config.toml
activation = "tanh_gelu"
norm = "layernorm"
norm_place = "pre"
qk_norm = false
init_std_qkv = 0.0184
init_std_o = 0.00412
warmup_steps = 200
decay_fraction = 0.731
Each number is 128 + 32 x the weight over its row's rms, rounded and kept within 0 to 255. Layers, rows and columns count from 0. Numbers have three digits each. The size before them is the row's rms in percent of the matrix's.

# down: layer 4 MLP down (transposed), 2048x512, rms 0.0484, rows 858-882, columns 128-255
# up: layer 4 MLP up, 2048x512, rms 0.0501, rows 859-882, columns 128-255
down858 094:115105106114156122092121102118082097198084063096118104113108119133170159139153125154168110116107113131114147098130114121055066078207110117120143092171091134132098086122116096129138127115102138079068139182100142078157098120096104173115152194079167134188128107154118118105115098131112153106143131179201155155124109083125116156176113128091122102137135166138144066118132130130083098109139
up859 096:152097071138114128144226071159082122167120118167120178095084122158199106098075154094114099087165152124100127136143172110142133097134113099131131089132190123070135171112139103156164143168131153111166148182144147152077166107132112186140138174073118120075108150146134126041107105187105127155141084193122139103083171111119118108050119147143132145083088180130157076122106138100118118163179
down859 089:093113100119124161125132137100140225114127081137113094187101189202116075145122114121081163120123137063129105115085141096128108081097099121093149166096047155186129158187133114128132201131208130148164146136085132160105103232125099102111097131182159100147102147115129093108131092075119181140082106153125122133138118146121166125179162174151146116120152117178114139182158093151157089102105
up860 096:106106117185150153147092070162079117162119165137170126105151137146127105150124149098045082100184109118151182150101169148150138160141157198116110093125112116148156128166148107121115150095185143181099147051078099153135125110106084109104113109145159134118131142092137125130134104092163182125152141095147143145088122071125171163172129136130117186081114148175127209192109112114108120147118
down860 093:174160126115161091116170213141105164081184143191105114136169043195155119091114127060099138165119155154119197123154128112146166157095130095103144127151179086116078127100152080138129122171142136126198118162126129170162177099125186188094152083053094103142101156154115124134124139136119141159163097175139176179089121202119104146117119120092139139114105171109178090119141086156129161105153
up861 091:121130110129127153057121186164194090116132167116206093167155195117166135137108129119116100130155104122133118108108136147138145154122085123147132074077140131115112122138120121172085165124116110124143147122180110136122149168078184094100163125173098126142115076082142125095165150103100143217140136150113038192118097139124109103154149145100131099148107100083167118099131169144149113135139
down861 094:089147118149109164150181157089153155103097112180127162164141183113102131057116070124176140192075117164133132125093159170159109070110122098188091154127144106109176159146200161172125123091112176117160101149142085137118154147048106115165101085107139172128089106158156146113059154089197115151138129175135094107140161137121067125087117192115111114134120065100177207121107220160132184166162
up862 087:101082183066152111139078183077135133171151139136144083121156167123065095133149023182156069100137157160138153118130184094107080113114111106182179150130115151179145062048114084127122120133192146156126116122117164087112154132122136154079087105160115145062125153179142107104123116104137081141132111125125086142100186087153161164147115158066175129084135111115151138168151132160149158196097
down862 101:159126120117137139103103164188146147145109169186100126140089121144101188142126156141147142094075128146111099136134125103161125170120103115090113139157135157176123078141122140185095151137106160087112103162089146112177106059121161142130100071136122094155111139150168142069128113079154183107096153143134106100103202102119163082098150152099090136201108165140098118117075066130133151196170
up863 095:091113177162094082194175128156131141183151147121060106145140078122148157118048102155086111095108128099100102076096121103124076113123194110188117054200049122180065088089111169076180158118082098177136165121100169126115119118095116165130127117188177180127087129160096155134144083151127143149166150136108117130095132145139091143070074125168125125109086176162126113098180185145126148072137
down863 099:097122099166134110155134146084115106106134167137108093064114058132076119079051175116143176126155139099105112128118151107125107073146074146195164119100121126168137147118160115158132183191128103069154183153101110136183158076059131088100062131150098137120179141178143124146129165121078198079174185141130145109121125111137170148159077154103133111171201162161140079150148145098116077177128
up864 106:145112142127128106113132160123171149123140207134157153053124136156084114134114141109142097149050142144127160103133078101183155108145149110162088152128147097104143063113091149105088145128115153088116120160106117180137162146134100110106071092124108135120140161182146140192104148113107161076101134137141124110158132106167121103119177151125144132128117088142158161122147078108091133054103
down864 109:119106179123135185181097166104146117138111147092114171141145119153111148099083097117111156143102236114144224184129137138104136114066165119103128120114176127073179114100094086086136121079083121120155112158137107129125115194051161129105078135062079127134141132136121153141109169123180112083054118155188098121139112130111151139117116111138119121143147149120125132151110106104059110148153
up865 108:134164153081146095064091106158137092092145137094172165153192119120086129123149145142114154139171098168125077153111134139110059097142124137099153105124112105115090138105130166106144173125143154155150151119162129110175120081115188146151125119125079119135174147127153076161108153111111134146142206154157129161135158176141059179151152096129142110152152126115089067136128093182148110133161
down865 107:141159103115155130177169093141152185126151093143203155167100120200089156135140151150098159098132114114150099155086097172142159162137170127109150197129129135172141147098111183095124137087150099141132102128098060166123089167076113103129174138166133112127125119089083118047095083154059146134176217138097120156105145121183091119105142137128160099130162089180119138114128149119170087172133
up866 095:151146093137118167117149101145095114111117166075086082192085150117111118127125084119081113170075168184111123134101101089127098106120100185199071098148088171122091077109106134060115158096068137161165154156149098104154129108165101122167161146163141132076071164188177155077105133201127105150101155184131175153156124123144122133161091160130086108095158120143102183179157165145165136134114
down866 098:159141156115178129171126107139142155107100138091174170086163088165141140141102184135113124134149161126148101110145155126130082199127160065128127141128228076053153173090083113143161106101077158166121168119171125111074140135126114098162114129133119089158107128139113107128151127095046143140135159119130152127112052086122162168104094125118157110136125128122119099160154151152142137106120
up867 097:160131139117165105182094131132106144116129151107179197101083030135097154095119143189141109051054138116090174168151130162120149116111089113089138147134133107115055132133187085147129104143173114140093131200154178100148142115164143174091082172105132166121157095185143131162155126112137132156125205116147107112111130129144131132082128178094148198136121141098166110131127175122188145170082
down867 094:119121147121112091146113116153133111140171113117110102090138119132110175114105116120137141129117141145129125120130129171115066139080163199173086167137099136175127173104124110103147141133141118127090163154092127145105094100189218141153124042128106144122134118138163179073119144164176136103200069081183102119070148153114089129119156123160129150159106151058153174134175116104107096143140
up868 103:180095093186138131157178094140107164163093173108174094146160184155134105130187151168157189125172157112183145131100129101123119098124117106126106149099126094150107101161152142124145130112168173115157168121180143171111084152126170128111175183133097090114084125127089130171145181078049100120096173106107142088102141181192121100125174100176196112167143067135151159118100136108170103104144
down868 099:053107099184145131161113101111122163146095098134148163177117102147143094049177146107107136113119114182150065152131144112078110149126173103106102109127148074130123138155167098120112171072132149140140105153090137117087153143201135099174110114212163126077087083102105149130125203109149097124103172104156179134115105099166127176119098125115132144114125193137122129157188108124154116156127
up869 095:112153166144101116187157126163123215196151164130138196149131124160132094160170150097146166108124099123145147094195084135133116120172118105146145126194168142160089090127113097128109117099141144103099069208111134106124140116097113082097072149090181090152119161115155147109120159095136085100159154110158121152096104113148131053222144182088157118111124149085109105119188113168118136123084
down869 097:122165189100134192039136186120158129066082143147144188102122117200181055191153134131082088116134084131203126119154148122140077114128094142103052107107139126179145199116122127111073104129169091119109108059128100115183128116173126167119130048197153072146125147181115196089148121126155146104161134178123089103105112105115170169125114146087082143171119119107142084100138122109145171197168
up870 110:079118117144122109140170160127135116141147138161124127148190153103191179180156144150106138128142183147099177166139166119130096181149196085088113161071144192095088126119157148148127154147061127103105112128153083149145142114140108151114096101121130173137095181141155153222115136171129088186155087061145154153108081109099079141120190100105082153154088131169128159093152136156114105085188
down870 118:136119085128168137108128120105116079080100144102114136128119160105142154138126096094077133164155150108129179096198181144119109166152146156113122171135089123167142126139152158126056145076132114089080177118164084153134076116105124169114106080198148178107152123094138230187110092127162108176106098142088082093166120153135064140159104113158093107153145140164124150092106146110106132148186
up871 100:170104102140126171134127140158191129068164134172144125097078102130121067089094055132070174113133183118174113189107087077172082139121080119198140088195120090144120141109126169103165152066146123132087169089145109105165102174141095100174136087162117119158113117145169154116075113107122106145099138237083142170114172126140135163143132127147139141154111134119166080079144070144147147089122
down871 089:135173176112095141117120151127096154119117130099134108158118115053169173092108152095147141118090092151147073121192160133148123094163120146041123163103131094108144114111118175139098124095157132170161130136182144074159164164111093148114129125070153093164141211095147107137194154146155134121164121165164098124176092089143135105121053093119075126164091114118109162088112124104130173149123
up872 107:146109084162090102128155159108120206124174138110141163093118142140114154095132169134118142103080116125149105065142121061092127098098197088162157073149127153188142158136054132076131137082115163133125159166115139147118041103118137090098105058114125102137146092124134134121123095109096182027139158145111136131148098111171176117127088101153165165102115120120152150138161185129164102068187
down872 114:119090136124153150115116128106081173149143107158116200181180167120177168129121151097120133168094178124147064089151157134159073066159124130127190115110158161115137079107096090115136109136172176123137103157137158112124089121124097153108083113100168137115154127125059143167116105094114121128144092103113106131193137116111165103092167102137150097145165086148088145093085095062121136140142
up873 101:107139152106125176166159153086097123087132106112132086155047197127091108113149094112121056167094112078117122064187117080108095184083150045127146122135098111147123096121110076100136156096153139079115151187115144124140133138145136153113124051166165110158162145150152108097135141127150124138184141124131104173123069160144135154136121131120148146109140129125138171111113197101132110125087
down873 099:162184122078145142062129099177132114068154098151117180092101075126157136166146118108207152184126127148131085127069133183071118108089159224108143110109111121120115126118160169165194107112085129131117135150153105152142162086093107120114119179126130126137149116124144147071135161191111105140141143126164125109178177132128126123151135110156113112045141184050094201134146084077086105178117
up874 093:041124171170150155040125083203145149178109142168117101154185106172182097134038148178103180118085116085072111083165145061122088154085168130069187101125132164094158108095105099140167057107176120135177116087093132138097109149095146125158140114099136094159151156116149121133084159097135116138148148121089106122101109082107094154149175155159071121116148166151066094166116140123177156100133
down874 093:137097101159136067142154170171119134121157146146064124103116137139136111114198126079181134139125129139175153172132132169057121112133166189121055107176093108110106144095138087106118142086107109131142183149121138120112133107126124181102143079077110158130140132127140138145215128154089109126160120086157124142110071148131131100138096095087125090120166052117119127049148150125084064141103
up875 082:107171074153147162141144111129112157168057097151107130100096140159108147157176149133092109099083120156095086138177166116163224160082195136116106138154116145147168141142096134130185120130088160103158144080141140130134142157165117099150209184184129113068111106100130108103046142141186151154111131131091159090132086166163170154075171137071171093157172154108126155083120117172102138075141
down875 084:190069187129051157074114117130184136116136090116106111083146198131148225175118183128126098063151106120101142102134157119119118104104136137082149072105103138176075124095118138155106107159206115171133085112120127076169104122163153160124162142117174171165132132093157096119180123116071093121081179162177160079139131133080107078171150115142107115097116125100105096106132132092112071164134
up876 102:129116107137096141154174087104108090078116175122138126158149117154144094074160131052168082097090173118101151132090162066096063163153151117122166137121122128123161088122110074141132085109101127144101163180192103142109126079107142188158120139190164153064162212179105163113112183094152195101154067155173107079132059112094131109095163061154149130120130171121167152122117110109118144158155
down876 096:127170113184141163125105103155144134156145156090052183171171106101124136130137161107064140146144112085115140140142155177163185138124135152091128113097104117173101198165130153127116120138132131091184104169145141041144191134167144115136138107132136068156172138112170131107129130121170125143084141132131056126091140107163123091107042116109160110112142068111106110110147137212149129116161
up877 090:171145107103143205200075160119123115113113136195110066078171118104160149101136113151117109116137147142116162153130116116105123104115181170142168181157145145158076112100108163186140078134136164087103140075060154091112112138112119156076174145130134100111104123089122172116108085144099100085163130127157132161180103075089116088082159151082092072086080146174167167123082084131105183132204
down877 091:144090137098108105110131119104089105085134108158151096140104156156088111126131155129180104159110096131168113100126110132148168111141095162153135084080116146074154146153169095047124182134137121186177182155158134151160094104127144103144113141058175139071159126152085159188125158115107174181122156183100069083091177172139130117166067127172178133179199126157099120208159128119126154075112
up878 097:111181177141117088093083091111160142154143101188121143176134142111097130091119136145125101157100119165168148112139157106094126156161121074095057105142092187169054195078066119123118098095091133129124142151148176137189161177155125117097129144180107182098165132107133145144135070124121055119085172130067130090125147115174119146098186165159114130106141063132082101136145161155149136111147
down878 089:193151120190138116114132116174132125130072079104100157088092128099161106112157140094117142095152161113150134122135166153125121097159123134154151121106138160118068121156134108142193128067144033161110122104132141127131102224150066159164104164130139104150117138123072150113159102137167135102172129186173176148126124187124145117066134077151129169119115208152140108194097185172066115136061
up879 106:141165138147139144163153152107155138130084149139112113099163133147099046177137085143067097115116156093110115135121149142122130115116160121146101109110127204102110144152134112099164134048044117134099190076145125148178097115159108094123070177074177133121128057158095089076148139123150117121167108126193167173113171159116111130097099168147077202144212128112177101072114160171153170166119
down879 097:073121116169049165160098161133122149135179124165111081096140099076147195172069094111177114126118143114125103104110125143165141092063170102101101180118096110176095130097152144172123119080097176101090148165156180112173142149180108131087146116128148107137122120154151111124157123133072128132114156117150140149153086089129091149187167093126115132119127106139101116091120121103096128135082
up880 082:116185133166148101156090168152110159168163109139116115177126140063094105160147116094126155171132099093131083145086111103127108145148150146137109172057128111174110105167043167129137138152152164109151127076092069113135171088121119148124156144116130091089148139115127104076084180161150140104163117134150124225184141147173157138133110097179163137173121099089146119065064131136112143120144
down880 082:134097133177073115117153173134140146092182114170186152127096173134212179156100161184120131135169131109114128075144114130135060086109111123126101066122086119102116158122201138137135092144169070173138115134147214130146105126166119149144104116144186178163100068100150157165136130156121122142119146156121102157113162122146151098160141101120055126059080157132138098146126119117118111119128
up881 093:114092126112190127126132111191081187145140093104129144125191145109166150144169113159125160103089123068124154104143135116158091110131063120098132117102067178151129139090098097110040217116087146100181183158140151130148142178111103143128155130156165086122162080091103073112112140142121171136089164139084063156175099105102125135111140148123131126129160142130122075135120146146119102097078
down881 094:113088202117125160095204108173152083134150116147123071123101083145079111133157142118164129140173120136081106124164144119115103145172162106080165147135099089100164130147088155116096100105143139106142159163149131159151155092095131133190112103174139174114118118142133158119141101088138079132143103128084119068117156186116088117182138109074179156144129142164101133129143141105121157104145
up882 093:150137169138129122125120143153123105176114115160136148172199135114126130079088120132083125086149047123157117119151191177103130177155184106091155161083202197128113111130144113125113143116129110102123088137106096114081125181136145107146112124141095167137078169123141107189146091145101094155130075107121183134080070125137083093169203150108154178059168135086099132087155115121140117158151
down882 085:122148093153082163133125129121145077075085109138114130101097131121154115154129154096125156127108152188146173107117117121099145110087119182157106163116044131079116114178114141132110172128152174201110119155097123178118166106134116159149099146109150101136145153187172161085154139056088079082161099170125131136060140111108164152084096125151071127169157199100107176181084107170059125182128